Part of a small language model's weights: biases, a variant of Muon for these matrices.
Each number is 128 + 24 x the weight over the matrix's rms, rounded and kept within 0 to 255. Layers, rows and columns count from 0.

# layer 3 attention value, 160x160, rms 0.0832, rows 125-135, columns 0-79
[[101 104 127 154 110 106 101 141  95 139 152 157 114 116  97 109 134 114 160 102 160 145  88 154 125  95 137 145 143 166 121 125 130 139 148 115 128 118 129 115  86 118 142 100 153 136 164 169 113  99 142 115  97 150 103 148 176 136  96 116 141 109 129 114 113 118 110 157 116 122 152 121 142 123 128 126 148 131 127 163]
 [134 165  98 130 145 115 122 115 132 126 132 126 121 126 129 104 114 150 140 119 114 160  92 122 110 133 157 131 132 150 144 131 114 109 130  96 172 125 106 106 135 120 137 162 119 109 158 110 114 114 143 149 116 140  95 131 142 174 130 136 123 120 145 153  87 130 173 122 115 110  89 191 121 133 113  71 113 132 135 139]
 [105 120  74 128 137 150 152 146 154 144 141 116 116 119 116 152 141 118 132 123  82 115 132 130 149 118 102 153 151 191 142 110 168 125 150 142 138 115 111  88 116 143 152 167 139 135 116 113 115 129 118  98 150 142 125 130 135 144 107 127 147 119 147 112 160 133 118 136 112 123 133 144 134 116 120  93 102 141  97 113]
 [113 137 114 171 138  99  76 125 116 142 117 159 100 144 113 143 103 154 120 169 108 128 124  92 145 111 127 119 138 114 134 139 146 135  88  70 131 138 146 154 127 153 106 147 127  95 145 135 132  80 134 135 114 152 115 140 124  44 145  77 155 125 104 170 126 152 116  80 128 115  87 121 140 158 126 172 114 150  90 114]
 [102 129 131 134 144 138 100 109 134 147 138 114 131 127 118 146 178 126 122 143  92 104 102 117 129 149 151 116 121  86 211 136 102 129 108 117 132  91 123 117 111 116  97 126 128 108 157 221 127 129 121 105 120 154 139 159 107 187 111 143 157 121 119 172 127 111 121 137 107 152 129 116 136 100 107 104 152 126 167 143]
 [ 95 123  97 137 136  85 103 143 152 118 163 139 128 122 134 131 131  93 152 152 126 115 188 151 139  93 125  80 130 137 179 105  99 127 136 115 142  98 103  86  96 163 171 131 176  92 189 123 169 112 114 109 146 109  96 131 102 121  98  76 164 112 131 146 100 139 162 161 131 164 122 121 120 131 152 133 108 125 137 136]
 [103 155 169 184 108 149 118 110 161 150 106 123 100 116 166 114 130  75 142 128 147 139 168 164 161 149  82 101  76 105 100 130  98 141 111 157  86 145 113 124 123 126 156 144 155 150  77 110 123 121 120 105 136 150 113 178 145 136 142  95 113 118 115  95 151 124 147 125 138 125 155 169 144 133 111 107 149 142 160  91]
 [148 153 125 168 146 107 167 139 109 114 143 159 157 120 154 169 144 154  95 126 136 100 158  77 143 102 140 153 149 135 137 117 119 104 155 151 119 132 103 138 142 157 164 136 157 116 119 124 109 122  84 122 142 126 118 102  99 115  99 142 121  89 118 158 135 153 150 148 158 127 131 152 122 160 121 123 124 122 124 120]
 [151 103 149 161 129 167 152 153  96 132 156 103 126  87 122  97 162 119 140 159  99  97 110 185 100 138 143  99 113 155 133 127 132 184 184 187 142 113  75 120 154 116 150  65 107 102 159 154 119 155 172 108 128 124 118 129 136 134 118 111 118 167 107 100 111 113 154 176 142 161 144 102 116 112 116 141 119 150 101 145]
 [141 160 112 132 121  78 118 127 157 132 174 154 131 159 127 134 144 172 142 121 132 107 104 114 134 148  96 139 119 100 127 158 174 143 147 113 112 116 128 108 131 123 154 143 103 116 146 110 103 171 158 139 114 127  82 114 136 152 126  61  91 121 137 111 123 137 133 124 167  97 126 113 117 102 104 145 135 147 144 135]
 [100  82 136 119 186 148 108 134 155 131 113 123 136 120 119 132 207 164 125 144 140  57 174 165 142 157 139 130 110 143 138 114  99 130 127 136 132 143  99 108 126 171 104 148 127 134 124 172 155 137 134  86 115  91 115 115 133 138 112 129 103 150 112 130 115 127  99 162 121 144 100 126 149 160 110 155 145 115 133 144]]
# layer 3 attention output (transposed), 160x160, rms 0.179, rows 125-134, columns 0-79
[[144 148 133 100 164 127 144 123 146  57 112 129 128  91 154 157 125 109 118 133 128 133 105 121 141 179 105 124 143  88 163  85 117 165  93 110 128 149 138 136 132 125 160 144 128 133 107 120 136 112 126 127 158 100 157 137 132  90 128 145 140 119 130 107 141 119 153  97 173 144 128 164 122  89 103  87  93 131 114  92]
 [121  93 111 128 104 121 129 114 145 145 132 124 124 103 151 168 114 145  99 147 151 115 169 120 132 120  92 129 145 150 104  97  95 129 118 144 122 123 150 137 131 145 101 126 140 112 134 147  89  97 116  72 137 139 173 114 119 102 118 118 113 142 119 130 148 154 155 126 155 128 118  63 165 145  96 105 141  98 125  97]
 [126 136 171 150 112 104 113 132  84 103 115 128 128 141  97 125 124 132 156 128 134 128 148 103  98 139 127 143  83 102 128 149 108 130 113 110 109 113 136 155 111 145 136  99  85 134 129 125 138 140 128 129  90 123 154 162 107 116 148 134 117 102  80 149 102 129 161 131 114 118 128 106 128 172 124 126 139 129 149 129]
 [145 130 152 141 131 138 160 123 129 146 134 145  56 103 155 114 121 123 156  71 118 148 151 124 120  94 129 153 143 124  96 114  85 113 162 154 113 133 115 158 138 118 149  94 127 137 149 111 138 167 151 143 150 135  98 126 141 185 124 206 126 109 143 139 116 140 105 170  95 109 131 142 100  91 176  94 134  82 151 125]
 [151 130 122 104 135  51 123 161 167 163  83 120 114 119 111 123 136 168  93 131 149 166 152 122  86 116 119 144 125 132  89 155 107 141 129 122 145 135 105 120 117 126 151 159 135 157 144 116 142 154 134 105 152 117 124 124 124  98 127 130  96 167 171 125 128 151 163 109 154 175 133 155 133 142 163 162  95 113  86 130]
 [169 118 152 138 119 175 141 122 124 139 130 130 164 109 125  87 135 101 129 131 115 141  93 102 106 115  94 142 175 119  85 101 165 116 106 124 109 163 152 137 185  80 106 105 118 168 131 137  77 132 159 117 131 148 146  99 148 155 151 156 122 141 148  75 122 140 108 124 117 154 136 115  98 115 112 146 142 145  77 142]
 [106  86 107  87 134 148 141 108 118 156 139 127 149 137 133 129  88 188 156 169 151  93  84 140  92 105  97 127 151 176 124 122 127  61 110 106 186 113 119 168 118 150  88 133 108 126 141 145 121 123 127 140 130 183 163  55 131 156 136 154 118 121 126 106 142 120 115 138  86 167  86 128 119 112 136 165 126  84 103 133]
 [ 99 130 119  98 116 132 126 151 140 156 100 126 139 109 109 104 106 116 135 137 129 156 126 168 109 144  86 129 159 146 172 104 119 159 109 132 110 133 146 142 150  70 149 116 118 165 158  97 123 138 130 125 136 148 124  94 124  77 123  94 120 176 150 105  84 117 110 157  58  95 129 133 114 129 138 168 139 126 139 114]
 [138 129 129 162  96  90 123  91 125 132 128 147 154 169 119 138 140 128  65 156 135 123 127 121 114 121 124 160 119 101 100 131 170 105 111  99 114 114 113 168 129 119  78 164 129 108 106 160 139 139 109 142 151 154 167 114 154 135 109 157 148  96 151 131 172 103 140 114 143 110 133 128  97 143 131 108 154 157 144  75]
 [108 119 134 108 136 147 126 119  98 131 120 121 114  91 150  99 113 116 164 148 140 125 126  86 130 140 158 123 104 146 116 114  86 150 124 130 135 134 130 171  69 116  99 159 113 123 106 140 152 119 108 115 112 120 183 210 121 109 153 150 125 120 121 140 124  90 138 107  78 148 124 129 104 159 109 126 131 133 128  98]]
# layer 3 attention query, 160x160, rms 0.0905, rows 128-159, columns 0-79
[[102 126 137 127 153 154 119 102 117 151 109 113 152  83 140 152 109 131 149 128 142 130  94  96 120 150 129 123 149 144 134 120  92 116 148  86 112 135 140 103 146 132 156 146 146  66 148 144 141 128 110 148 128  90 138 139 120 131 154 141 140 107 103 144  95  99 132 111 101 131 115 142 137 150 113 119 124 125 101 133]
 [134 134 175 116 145 122 125 101 163 175 117 119 116  96 106 149 159 144 114 125 137  80  99 112 162 129 131  91 142 113 152 138 108 160  98 124 114 129 148 129 122 107 127 119 136 119 152 125 129 148 122 171 129 114 123 156 135 133 115 119 144 129 136 136 134 140 159 156 166 123 106 119 125 124 100 134 109 116 121 136]
 [130 127 106 150 136 118 107 138 127 136 112 115 116 137 138 133 158 124 140 131 136 133 100 130 109 140 128  98 136 140 116  92 165 147 116 138 169 122 135 104  90 103 112 155 150 142 180 147 125 139 127 146 103 117 131 108 120 133 116 105 115 114 138 142 111 152 100 130 108 141 148 143 168 132 115  95 120 123 118 117]
 [104 123 170 114 117 135 114 146 133 127 130 160 127 139 144 118  99 110  81 129 140 105 147 169 145 154 129 115 140 116 115 135 112 108 153 117 118 152 124 105 132  93 138 108 142 135 157 120 121 124 152 129 117 100 140 162 138 114 159 132 108 156 128 116 120 131 130  99 129 145 130 119  95 121 130 125 159 126 169 144]
 [131 101 149 124 102 129 146 178 114 129 135 130 136 133 146 116 120 137 113 142 129 111 143 134 131 138 161 135 129 129 116  93  90 150 103 148 139 119  80 108 117 132 136 145 123 110 156 124 149 154  80 121 186 152 113 118 126 125 133 114 126 113 120 152 129 137 127 113 154 124 164 139 113 139 132  94 138 133 117 105]
 [ 95  94 129 140 138 126  85 113 135 111 160 115 116 119 158 152 142 125 108 142 119 124 121 124 111 127 130 108 122 100 122 126 110 138 129 118 102 158 139 110 134 114 128 124 146 110 138  87 109 119 133 103 130 160 138 127 133 134 111  97 119 146 111 131 140 109 150 106 138 143 108 106 130 147 147 124  64 142 150 134]
 [191 119 136 152  92 133 123  90 137 154 167 136 125 136 118 153 107 175 106 133 138 159 128 152 145 121 153 135 167 132 134 154 131 119 162 166 145 147 136 141 136 146 104 127 142 141 125 124 107 105 131 134 105 125 130 126 104 134 124  44  86 149 105 128 131 115  76 136 108 148  89 129 126 124 111 132 147 151 116 144]
 [144 118 179 128 116 151 130 138 135 120 155 134 109 179  77 112 124 110 147 112 123 117 160 158 141 107 147 111 188 137 111 144 149 129 113 154 125  81 123 122 152 142 138 157 150 148 140 132 130  87 115 126 143 134 109 136 112 113 126 143 121  97 124 121 115 152 149 146 135 140  69 129 150 109 129 130 111 102 102 147]
 [129 124 142 151 122 128 125 130 126 148 151 124 117  87 109 144 147 127 124 116 122 147 124 151 112 141 142 124  86 109 100 129 128 152 142 134 107  75 126 126 110 116 149 106 176 121 166 120 160 133 110  95 132 134 158 134 149 129 145 144 119 104 144 123 101 123 154 135 128 121 114 101 118 132 135 138 128 119 121 115]
 [143 115 141 140  85 135 109 116  81 134 112 141 114 155 114 105  88 108 134 131 166 125 155 131  89 121 117 138 139 107 154 106 118 102 133 123  96 105 133 106 126 114 125 138 127 139 120  95 144 159 125 138 126 137 131 139  90 165 116 121  94 163 124 119 100 138  97 162 153 135 170 154 161 146 126 144 145 120 124 144]
 [128 121 116 112  79 126 115  96 126 132 143 125 118 130 114 101 124 130 149 126 141  90 149 162 159 125 145 147 118 125 140 114 100 138 111 136 104 154 117 141 132 126 134 131 108 174 115 132 118 138  95 127 134 120 124 123 136 137 115 138 134 123 123 114 150  94 144 132 121 147 112 131 149 140 107 112 139  73 102 129]
 [109 129 128 143 140 136 101 115 113 142 113  82 108  89  92 147 109 139 164 166 125 128 105 120 137 159 114 154 115 127 118 149 119 137 181 170 124 120 123 114 149 118 163 135 164 159 135 151 134 129 113 117 143 129  86 107 111 144 120 116 144 149 113 111 120 124 105 184 147 136 137 123 109 143 148 136 123 136 124 191]
 [125  89 120 118 112 131 125 113 155 188 129 110 114 128 134 109 126  99 104 141 138 140 108 138 136 100 128 166 168 143 122 116 127 120 126 138 133 139  96 137 157 107 153 140 139 141 157  96 138 174 159 142 118 156 107 112 158 104 128 106 127 116 106 123 122 145 137 113 107  77 109 111 131 104 126 130 168 124 130 129]
 [111 128 165 163 114 114  90 117  99 149 133 135 117 110 135 134 106 125 140 153 132 103 133 138 155 109  90 142 123 131 159 109 167 123 114 123 131 122 107 127 145 160 110 121 118 104  93 134 158 131 126 136 108 136 147 151 159 150 100 135 111 101 140 136 164 136 113 115 147 128 137 135 144 110 105 140 160 111 134 138]
 [140 163 133 130 109 147 162 126 140 126 123 146 119 103 163 140 115 111 123 108 120 125 100 124 148 126  92 106 124  98 176 138 130 144 130 131 135 151  93 113 139 100 142 148 179  87 119 118 144 102  97 128 117 147 107 128 124 162 107 137 139 143 142 156 154 142 165 123 102 124 114 130 124 100 129 127 130 151 124 141]
 [111 113  70 128 115 142 138 171  81 102 137 153 136 143 136 167 126 108 105 154 139 116 131 135 106 124 105 151 100 131 111 144 144 115 136 117 155 106 103 121 110 152 109 122 130 130 110  82 159 170  95 146  57 135 149 129 129 133 105 140 124 131 117  94 136 122 120 117 167 127  97 110 125 106 102 105 148 152 164 164]
 [ 96 181 117 152 120 139 109 157 110  95 137 122 157 107 149 130 158 103 129 118 150  97 119 136 119 152 107 119 151 154 136 149 119 139 108 138 113 115 135 138 171 125 116 126 152 149  95 133 137  99 106 140  97 135  90 124 109 135 135 118 153 121 116 127 104 100 111 149 168 131 185 120 118 121 140 110 155 145 127  94]
 [113 162  94 135 118 151 144 125 158 145 100 105  97 114 133 116 148 140 148 114  85 119 136 141 114 179 117 120 114 121 172  91 138 121 147 165 165 119 123 167 123 149 149 141 168 142 151 127 139 122 138 140 168 127 150 113 128 145 128 153 122 105 161 134 121 107  83  93 158 159 110 112 151 140 132 135 140 103 125 111]
 [157  95 136 114 120 180 134  80 113 141 136 157  76 149 170 139 127 107 162 153 109 137 116 114 148 137 150 141 146 141  93 156 133 119 115  84 137 100 149 136 117 115 128 131 128 139 137 127 111 118 119 154 123 121 132 130 126  65 121 142 132 147 153 123 127 131 129 141 138  70 154  98 114  93 153 105 123 125 140 104]
 [152 190 155 161 107 113 182 119 121 110 121  92 140 159 141 155 155 114 121 159 144 106 110 128 138 108  94 141  87 132 112 131 111  81 135 120 158 121 122 111 136 116 115 111 110 173 127 145 160 132 122 106 127 133 142 140 135 141 120 109 140 123 125 162  99 116 149 137 131 135 135 121 159  79 150 117 146 153 160 137]
 [118 116 128  92 138 121  99 136 175 143 176 137 131 123 142 137 123 134 162 104 116 140 148 127 140 135 117 149  84 169 112 137 105 122 124 128 119 156  82 116 151 105 143 105 128  95 110 140 132 116 149 184 132  83 128 138 150 140 130 130 116 119 131 122 122 112 138 137 121 136 136 127 108  78 144 106 137 117 127 109]
 [130 125 109 126  93  69 122 125 132 122 114 109 142 105 148  77 152 122 137 169  74 115 126 129 128 119 145 133 158 137  98 124 129 174 159 130 133 102 136 116 133 149 132 163 154 159 127 101 131 126  97 121 129 187 127 145 119 116 163 123 149 130 133 139 136 109 159 143 147 123 122 101 134 143 103 157 138 157 150 123]
 [ 99  99 152 119 100 127 136 135 135 108 132 127 117 123 118 130  96 137  98 115 117 146 134 170 135 135 119 122 106 132 119 125 145 134 126  88 153 134 142 149 145 139 143 105 151 115 124 157 160 124 107 132 135  89 157 134  87 130 131 124 112 134 106 134 124 137 145 161 116 119 143 114 120 145 145 110 125 104 170 153]
 [156 126 125 117 120  94 132 123 105 121 148 114 118 106 124 148 127 117 129 115 122 116 103 154 144 112 123 144 142 142 130 145 149  92 120 105 128 119 106 119 145 160 152 107 121  97 125 138 152 144 101 149  95 160 139 174 127 148 105 144 147 125 150  77 156 161 121 178 148 121 123 146 148 145 165 142  84 132 137 147]
 [126 124 118 128 125 103  98 146 149 115 138 151 114 141  84 114  93 113 110 110 134  92  90 122 118 125 151 145 140 119 121 136 138 106 150 155 100 126 124 132 114 136 132 134 145 104 105 156  92 110 108 136 114 158 102 154 105 113  99 117 154 177 116 111 123 137 119  98 141 112 174 108 144 179 116 142 134 136 106 131]
 [106  98 104 129 110 148 136 143 143 117 132 135 107 114 144 132  99 158 168 134 110 113 108 150 124 135 146 130 142 154 132 108 112  52 171 151 116 139 134 150 112 133 136  78 146 121 129 128 133 100 129 125 116 148 138 113  79 119  79 161 138 148 129 157 146 154 148 124 122  71 124 128 152  92  98 142 117 127 114 113]
 [123 117 130 115 123 128 130 100 127 109 107 139 151  88 112 157  97 109 108 123 103 104 125 121 138 143  97 158 150 126 122 171 110 140 110 139  96 145  89 122 137 134 116 127 127 176 129 122 150 105 102 122 131 147 116 124  94 145  74 145 148 130  96 141  97 134 144 141 125 155 140 130 132 137 128 104 129 122 130 120]
 [136 177  87 162 119 113 159 146 115 138 137 159 118 139 130 125 153 120 128 142 135 180 129 100 159 123 111 148  94 123 142 155  70 125 102 129 134 136 133 124 102 127 128  87 151 114 104 122 163 153 150  86 124 138 129 194 139 146 120 146 140 118 127 121  87 108 193 155 137 108 118 141  81 123 113 103  99 132 129 154]
 [122 101 152 145 120 105 111 147 125 126 126 114 107  85 137 108 112 145 115 159 120 127 143 121 178 110 155 116 115 111 161 183 141 138 105 110 126 145 108 127  99 113 111  98 127 171 153 120 127 122 108 123 176 117 132 114  96 139 134 141 149 131 150 120 145 168 140 102 140 124 153 136 125 144  96 109  76 135 137 131]
 [132 141 145 111 130 135 120 128 100  96 124 167 139 119 124 109 153 148  90 148 137 115 125 131 126 154 117 137 138 173 188 109 105 105 130 143 115 114  87 105 152 101 146 182 107  94  92 135 131 113 154 122 169 138 112 114 141 131  93 152 110 135 150 122 117 124 146 160 125 162  77 119 108 138 100 143 126 137 100 116]
 [132 170 146 116  96 132 146 142 159 114 131 154 142 115 110  90 118 112 125 122 109 150 130 143 101 111 123 115  90 138 109 102 110 123 138 143 144 162 115 145 145 135 126 124 105 117 132  97 158 106 104 163 149 102 136 136 117 144  96 139 140 145 137 122 139 145 155 133 121 123  94 137 117 148 122  89 101 152  99 127]
 [125 106 114 130 105 132 127 106 147 146 110 123 112 133 116 130 147 123  64 120 145 132 114 114 151 138 171 136 137 184 132 142 122 100 121 125 148 123 145 105 135 156 152 190  86 135  93 123 134 105 126 141 116 124 134 163 140  94 153 126 151 107 119 112 109 141 164  88 149 142 138 124 109 118 118 159 143 147 148 138]]
# layer 3 attention key, 160x160, rms 0.0874, rows 128-159, columns 0-79
[[124 121 116 115 146 121 158 146 111 107 131 139  93 124 147 126 104 153  89 115 203 115 141 132 130 110 142 121 155 128 125 142 115 169 138 114 105 101 149 135 120 159 119 137 115 180 120  99 122 141 135 147  78 115 149 156 175 137  98 198 106 110 139 107 101 128 137 117 138 125 149 145 100 108 139 117 131 100 139 180]
 [133 144 108 150  94 129 128 130 117 129 149 130 146 133 119 114 101 123 114 138 129  91 105 117 161 155 154 120 162 108 123 136 122 105  99 138 178 141 127 131 142 172 154  93 111 149 122 129 133 106 120 122 115 132 130 117 159 127  85 127 139 129 110 112  99 115 153 149 134 130 138 112 143 130 168 142 115 160 128 146]
 [127 131 120 129  99 145 124 136 140 105 110 114 144 138 148  89 112 128 109 150 132 106 138 117 129 146 154 100 140 135 141 147 121 156 115 102 132 101 125 113 154 130 117 104 142 149 129 118 121 123 115 124 153 136 118 118 150  76 121  99 134  98 117 140 113 111 111 118 105 159 103 144 114 128  92 137 128  74 114 111]
 [128 126 122 129 144 114 105 136  83 145 124 132 108 106 157  82 146 126 124 160 121 117 108 137 109 129 133 135 117 135 125 139 123 132 123 138 135 128 174  96 142 102 150 124 142 113 135 126 125 149 117 148 145  94 167 168 105 134 138 162 164 159 153 122 127 148 101 172 120 100 114 147 132 107 143 122 118 138 134 120]
 [133 131 143 103 135 129 140 134 154 114 134 110 148 118 108 104 135 150 141 139 151 179 147 135 133 153 122 150 161 116 109 133 101 153 100 107 149 126 122  85 146 124 102 111 160 152 125 128 126 116 121  98 138 142 100 127 132 129 113 136 112 147 114 150 132  86  82 147 137 146 146 148  82 133  98 106 130 151 127 138]
 [117 156 136  91 114 112 120 154 143 136 143 119 134 136 148 143 139 111  86 101 150 146 151 126  88 125 141 110 154 127 144 150 120 139  98 164 146 117 123 115 174 138 130 121  86 151 104 159 111 135 121 151 120 121 166 125 155 120 116  99 150 107 120 120 105 157 117 117 128 129 129 166 128 106 108 147 121 125 136 157]
 [115 125  99 141 100 148  68 113 124 143 136 110 137 140 110 142 154 126 116  77 149 132 126 153 117 160 145 103 139 132  98 126 124 107 119 119 153 141 142 152 105 142 107 149 113 132 166 121 124  73 167 104 122 109  84 124 104 134 125 108 158 163 144 122 150 143 109 140 117 145 129 111 103 153 149 151  96 142 143 141]
 [146 124 129 123 105 131 108 127 130 127 141 114 161 134 110  99  92  97 129 126 141 133 109  76 113 153 136 137 124 153 128 101 136 146 117 107 108 149 150 123 137 130 128 110 109 189 114  96 152 128 148 125 153 118 110 138 113 142 132 118 129 147 154 135 124 122 100 126 133 130 156 121  96 119 148 124 158 110 159 107]
 [118 111  96 123 140 115 129 139 147 138 129 110 160 101 134 115 130 132 158 138 112 105 144 127 122 163 144 127 150 143 129 161 114 133 170 131 105 114 134 128 112 145 130 123  93 131 176 122  94 104 161  96 121 127 104 122 152 152 117 140 135 148 100 143 143 160 107 116 127 113 110 124 137 133  80 131 132  86 132 141]
 [112 143 115 122 111 132 107 112 154 141 150 131 133 123 109  99 110 139 170 130 105 115 140 112 128 138 104 106 135  92  87 120  86 130 129 149 112  87 142 145 141 134 135 143 131 132 112 152 133 103 143 155 135 105 106 137 130 124 116 158 125 122 155 114 127 143 140 144 130  94 126 105  95  99 118 134 171  93 132 128]
 [103 172 119 116 143 153  97 126 142 104 117 124 115 116 149 124 156 172 147 105 104 140 128 133 103 142 132 139 118 119 111  88 178 160 125  90  94 130 148 129  87 129 116 146 119 129 101 116 162 115  97 140 125 115 113 140 114 177  83 160 119 106 116 141 135 118 147 128 138 134 133 112 168 101 141 170 132 178 144 148]
 [ 83 108 144 150 144 139 140  93 138 149 142 110 126 167 132 129 143 115 127  70 112 125 101 146 152 110 111 128 136 107 141 141 139 129 113 120 120 180 136 141 123 117 120 124 134 121 132 122 123 104 165 105 116 116 140 123 168 131 170 112 110 143  87 149 142 109 149 155 109 150 119 110 114 139 134  86 170 136 170 155]
 [110 113 120 140 137 115 167 133 114 150 102 136 111 112 104  97  95 121  95 134 153 166 144 137  83 126 135  90 160 113 133 145 147  83  96 108 127 132 102 105 139 116 144 123 169 124 148 145 140 150 123 104 115  99 104 106 165 114 127 136 140 152 136 171 124 143 131 141 149 110 127 133 128 139 125 137 119 141 144 153]
 [124 141 146 120 104 120 142 112 135 152 133 114 103 126 115  94 142 173 138 143 152  86 121 133 149 129 138  84  92 107 113 118 188 138 108 137 134 152  94 147 131 139 134 101 139 131 129 129  94 115 147 161 127 129 108 105 127 187 110 118 126 122 115  96 144 128 133 156 111  96 163 109 105 139 110 158  73 109 125 147]
 [ 89 132 115 137 140 128  99 142 139 167  74 118 150 152 115 122 130 126 168 119 158 161 148 114 116  97 137 128 148 123 112 144 112 126  93 118 137 141 118 117  95 142 130  72 108 118 116 135 125 165  97 150 124 119 160 112 115  94 124 141  95 154 129 101 112 146  99 118 101 120 114 162 153 110 133 117 103  90 148 131]
 [133 167 155 137 102 100 139 127 114 160 130 172  71 116  99  97 170 165 118  92  98 136 163 122 147 144 148  94 157 151 103 128 106 132 141 145 154 117 107 124 190 142 134 148 161  91 159 126 141 157 132 128 119  93 111 135 127  95 139  83 130 137 134 124 100 110 135 140  99 142  80 111 159 157  96 163 140 137 117 142]
 [110 118 141 109 157 147 145 135 115 109 142 101 150 104 135 132 136 113 133 116 119 143 124 165 130  93 119 102 138 129 168 134 126 120 116 130 128 138 125 118 124 114 123 119 138 104 117 110 132 116 128 131 141 120 144 132  95  77 132 118  97 144 117 109 101 138 124  96 108 154 118 135 136 164 152 106 105 146 148 146]
 [131 120 163 156 145 132 143 113 131  95  82 119 143 124 142 110 142 108 136 110 155 143 125 135 171 148 151 135 106 109 123 143 172 156 105 123 115 144 110 155 119 157 124 136 126 118 143 132 103 102 117 107 125 148 108 157 142 114 147 110 115 122  83 145 136 120 101 123 163 159  98  91 136 111 130 116 114  89 163 148]
 [124  91 129  89 107  97 150  98 112 158 154 146 125 130 127 141 116 135  93 139 112 106 138 141 170 112  76 126 183 121 143 132 147 117 117 113  81  66 167 130 134 120 141  81 112 109 146  94 154 126 127 156 150 106 154 124 111 116 130 131 143 117 125 126 160 144 109 107 133 173 104 147 128 130 103 170 144 140 132 148]
 [135 139 144 128 150 125  93 119 106 116 138 143 116 148 133 140 130 119  99 145 154 143 140 145 101  83  94 182 142 135 165 120 152 144 131 127 144 153 135 114 143 111 132 131 145  92 134 111 125 109 149 142  89 105 132 153 130 116 131 118 160 143 118 106 141 107 101 115 122 140 155  86 136 108 109 121 139 142 132 143]
 [141  79 140 161 139 113 141 119 126 121 111 133 113 108 145 149 138 152 169 107 131 102 115 145 128  67 127 120 161 148 131  82 115 132  84 129  81 137 116 124 137 139 143 157 131 119  97 136 133 145  77 132 167 147 158 112 111 176 100 152 140 121 165 144 120 171 128 134 148 110 122 156 109 113  99 122 133 167 132 123]
 [129 132 160 152 107  94  85 106 152 134 124 128 131 108 103 104 108  92 117 151 102 141 143 125 123 130 131 145 129 156 132 149 113 157  99 135 131 111  79 140 121 117 121 130 125 146 148 116 131 140 145 110 169 145 114 126  91 158 123 150 120 144 105 133  95 119 153 144 138  92 140 100 128 158 135 101 130 153 103 152]
 [139 114 118 136 161 110 128 106 119 149 103 126 110 113 160 115 127 114 170 139 124 151 129 134  95 133 171 147 149 140 119 129 119 158  96  99 110 149  91 141 121 108 106 100 118 146 121 137 133 138 164 132  85 122 120 149 116 153 128  91 117 111 125 122 122 178 142 150  95 124 166 155  66 122 144 118 147 146 116 155]
 [113 135 131 159 159 116 115  93 139 174 127  97 146 104 141 136 131 117 134 177  79 126 105  91 101 148 123 115 136 131 120 126 117 131 163 108 116 139 131 145 139 145  93 108 171 125 157 138 112 143 142 120 112 112 149  82 125 127 116 176  96 128 130  97 115 138 111 130 116 104 119 102 155 118 114 154 159 125 131 119]
 [125 144 107 124 108 143 105 115 112  82 122 109 119 159 127 160 118 126 133 144  94 138 168 125 130 123 140 126 129 127 119 119 146 131 129 146 100 138 163 153 166 119  96 165 131 141  64 137 133 128 100 121 134 128  93 109 143 132 149 112 144 160 132 102 167 117 168 140 101 158 143 127 165 145 189  92 122 109 149 162]
 [122 149 172 103 144 115 123 100 136 167 141  69 111 136 129 118 126 143  96 118 163 139 111 143 150 153 141 143 138 136 123 140 133 161 151 119 118 135 142 158 135 128 164 140 131 147 121 129 144 103 112 102 120 115 159 126  84 119 136 125 107 118 137 133 151 127  98 137 146 128 129 130 114 152 141 121 108 106 111 147]
 [106 133 107 115 181  96 131 122 124 144 132 119 106 157 115 138 102 153 124 119 148  72 145 118 168 121 126 126 210 124 105 145 155 109 101 107 147 173 111 110 145 150 136 139  98  76 110 118 128 131 101 117 127  99 131 165 129 129  94 128 132 123  94 115 156 142 104 124 142 142 112 116 127 122 148  91 161 116 135 124]
 [ 99 153 151 140 151 127  98 129  89 132 123 128 140 123  92 144 158 105 140 129 118 100 104 109 113 149 130 120 132  83 129 156 110 151 100 115 134 120 100 118  95 145 181 126 142 162 120 108 146 148 103 146 126 133  84 163 165 119 143 128 147 158 104 117 153 144 108 152 122  85 145 125 133 134 131  96 130 143 109 145]
 [128 142 119 123 162  87 155 109  96  93 141 146  90 137 123 116 119 103 131 161 129  89 102  99 142 149  96 139 127 148 152 139 115 137 132 135 150  99 159 174 111 134 143 109 127 132 101 122 120 112 136  91 163 172 163 144 121  93  86 125 143 151 141 135 129 112 140 119 155 113 163 106 121 142 159  89 105 133 131 154]
 [149 128 147  93 122 173 135  93  87 147 142 128 116 127 110 145  88 176 117 126 120 100  97 113 163 137 160 142  98 136 126 165 137 104 115 121 144 132 135  78 140 152 130 115 131 158 100 153  96  96 112 128  98 173 120  94 138 129 119 113 146 135  92 118 132 135 135 119 133 124 109 135 111 139 171 135 123 133 111 131]
 [126 150 121 110 154 125 131 145 132 120 124 138 170 143 132 184 148 138 140 143 153 109 150 142 114 157 142 145 127 161 127 123 126 136 122 103 116 112 120 133  88 128 155 116 142 137  75 118 106 142 131 112 166 171 134 129 112 160 139 144 109 103 119 119 144 115 140 132  95 126 142 113 112 117 146 115 133 133  93 123]
 [183 154 141 116 120 136 118 162  90 125 106 100 148 117 155 115 132 148 104 165 164 121 128 113  87 106 140 134 156 122 118 124 102 145 138  80 124 112 159 115 115 114 144 130 145 152 141 146 117 177  83 141 121 136 114 133 174 133 144 130 145 127 139 126 119  94 141 114 135 111 140 144 126 160 113 119 105 138 106 161]]